Part of a small language model's weights: width 256, learned and rotary positions.
Each number is 500 + 25 x the weight over its row's rms, rounded and kept within 0 to 999. Layers, rows and columns count from 0. Numbers have three digits each. The size before them is the row's rms in percent of the matrix's.

# down: layer 2 MLP down (transposed), 1024x256, rms 0.0682, rows 931-937, columns 128-255
# gate: layer 2 MLP gate, 1024x256, rms 0.149, rows 932-938, columns 128-255
# up: layer 2 MLP up, 1024x256, rms 0.148, rows 932-938, columns 128-255
down931 105:479520479507491502501505467512520500507528482513491487519463493466497534501496452458506528500509505479446536490516521484464466450469552492498534507496498491506478487518520510505485526501524525487480527547513493539482514531476513527504481485502542511476524522472533490502483524500479455489535472533471479512506509557498497488506484534467514514506476489540501475455445507510477495510504
gate932 094:470509448472539491490483543525526511465519499532536481476473473521491486521478460487504499522491517546489506457491501479496539507485456453502481518524501475484444476523504473490532492532455495492469518518517487518484483543488499509494506527500502517510575486510525460473505448498479552504505477486475492497491503538475518521517445439531508516499461487492558494507480531542471510506510
up932 095:486515548514459472520529485514503486515493515478529494501487488481539485479458449493500484524467481502482476490484499494507494510502539440502485471519490487494466485454454508526499505476509499483508522514514547480547530491521482512555511447472496486469481531467518507497513522481495452459492508496513497506484524455485489504492493494524547481488503531516505491461542480510477480470465
down932 098:506532503517444537489470462514476518509529481475502522487497519488506485464480495513527472511545482470507481488491499555483519511497475480537519471481467501520489485467535532525466542512451463494524511560502495481482503495532525509477504506510476511483516526553488536509490480540519534526497521512489477550513466475544464543484459511476521471549505466500557486494525492496514498500472
gate933 098:526495521503498506494532536509462493536499470468449535506466510535504494482522505471469477541468531453500518551490517503537524504524463517495540487483519517494520508533473484467503531479479504504515502502442456518517516548517519505514492525489497489499498521517509473489463478515510520532519469513464533452474476448487504531514546471487508485546493531466531482458461500485524503509516
up933 097:500504545480536507495513505521496499504532513524490482463471488562469431496500497496501482466538502504516527509468503516510505548525479523478499502507482503509522523497491499504421493532520500516547466477487494493506468493547494486483503484501509505501504516540467506506491513519500471567463508500492491512477479445519521508501494467499501491502496508496497491488482476493460508422469
down933 096:508511535504493471473480465518443525477546470502454512534480509468458523485485563497446515525490497511524482470471557505509481522497478496504513495498507468506482526425516486483528489505484516477506488464513460516503540493460515492491527483501472520466524506569514516469474502521484470495505538497474558476501481563468507505504522495450514531531456514505485541491488503456517497524519
gate934 101:483491509462514505497499531496510500492502514483522526531494514525496492455528537496511478529533476504540516456486503522486473542527500500511455489484503496526515484502455441511487549526493484467548476481501522502487508490493520467499532540462478563506488506491477459549495471457550544515534493510449475490526502496455510482467516526519524501489550497503496508498468507477489488501526
up934 098:481511486514512499501483467530510475519514504529469484566541450518518500474570448472509496498481529516507518492512511474521540523516534494453488520503509484497562508509479492503509535436509495494473475502474515455468555493485513527470468505538516503545505488524472499497493490521518467514466514540487489518524528543468491471505499497547539550497525481490474474469529488474491518566479
down934 105:492492497502462526501480496562480483528481569507496507491504482504531528443497523464475508471501489481511537485544449503504494511505523529471531509496501509499481491475492473501474485505520478479539536506516499452548501493479468468503493528514521520529488506496538472486471552491475493546529498526455464536506505467507507543521469475476503473489485485501523480478459539486500490496514
gate935 106:536495528466471512533494468521491512499514500547431478520495516522500454501502502497525517478525474515467529496507494512466476476525452502506494513504482507495505514526546489471525474530471516484510471543538537483530541542523490518513530477488525468476521511482483521488455507458557506527527472494474481494486473510492522500478535500488523497513517495460536490479511494506494544509519
up935 098:515483478534572474539504499467489430500494537474484508521491452501517520500507508497482515470507526499481492537495470482525491519475515475571534482486512494517528505482515488492497501561483495497510498501495525490473489460490517476515497496551516499501493494481471479465503513511497525506517493505503483490502506528478578543515486472492493516521491514528487500484491504483518478522499
down935 106:469491534498484491465509543465516473494479521471530505506508527520479535507534482537511515476518509546504497520545518517491512492499527488492481526523469499560468458502491473517490497484526527492508483513477528496535504501534503492533503511477453521491492560537512518473484481527533476451460535483518484500474517498504457467467529521513487509495537496523552497500495535509500502471528
gate936 099:476491501526502528538531541508523508493486533499520497522482527463429488479467522519490503507496537517510508504466533490476511478548514539505511504508496489530514509439529550469485462502487495480492528497506482522500477494505511492527462503556468516526511483534528499434491503498514479515475562459497499538500446493526488489502449473473513522463469481505492489508525489540500477459476
up936 100:501487498490474493449479511501476533502467504495478452503478520460477514465507508520493542519467542511536516472462513440511504511508466494484507520542480489501551495487487493454495471477508520498501511516507542527523489483503503486499487509531531481526529542484481499496486523502509536451488532446488533526502479494549498491475511487549528481506496497509468482470547517475538520497514
down936 103:524501501494455511495486522510469486536508491536469563459471464471487524502477523512519491485521481501532524525494507477474519464498527448526497533488508489511477527511455534525462445518512540522464522464495485462536488481540454511525495467536485512527482481509535488519463536463501516499514521488500520472513511484475489497498524501494482502500541496505504469516482493483505535497513
gate937 101:477465492536507572506534485510521509479497514517521512510480536490467467515480509516528491426469509500473496509504476443446474481476521487478541483508487485498503493529473459522476552470545512505516501533487483488458506527530504492486478529489502526516443443484478488532484511487478504508507514495476455509524500460462501525494515497451464445527473495511498540510509501524523536464524
up937 098:531514501488515521492499515487481513510509509406492496499475545504482527512464552486530502483530496499510510566503444500482537498480513512492499504514506550495500499542468483515506527503523513464511494546501506496506508462450513446522494513488496544501514528456504478522548488497501481499504460451502485495443513494475454452527481472534492485521473479510515500496466453526470501499491
down937 100:507448515471490548492508499493495516454541462525531517496500493520509504602480523504469467483485482478523468463500512499499472501485529488465530468499482510549490508510511510509465518490530490508499505548508490530509513539508530541477479508535463475443483479491499496500469502526515466465481508503457503477519530526473481530495474509520486526510467510514510476513492534490483509486541
gate938 096:525470437491514516503504462477489532485495450527508486488491513498416499480500491479539457525511507513529518501474492493504511484452450488473515508477477507491541512500515471493508482523523529464457501508489485500448492520532485498486506498467481491490490502483530518464543479471481515581508513487531480489498515487505485508531492539518523525530482437521546535505496549494493490466526
up938 097:503536504528490467507537494503502456515525537500462451506500503553457503521509521465506551482525455471489502532521466441519502508487510512522490479535525470475482489537529492512502525470454433449518516484538508495514476469471563522474515516523499503499450450493487507524499496505527526507493517491496529479462485487524502500518520495472527482494475531497519542477498489540505499485506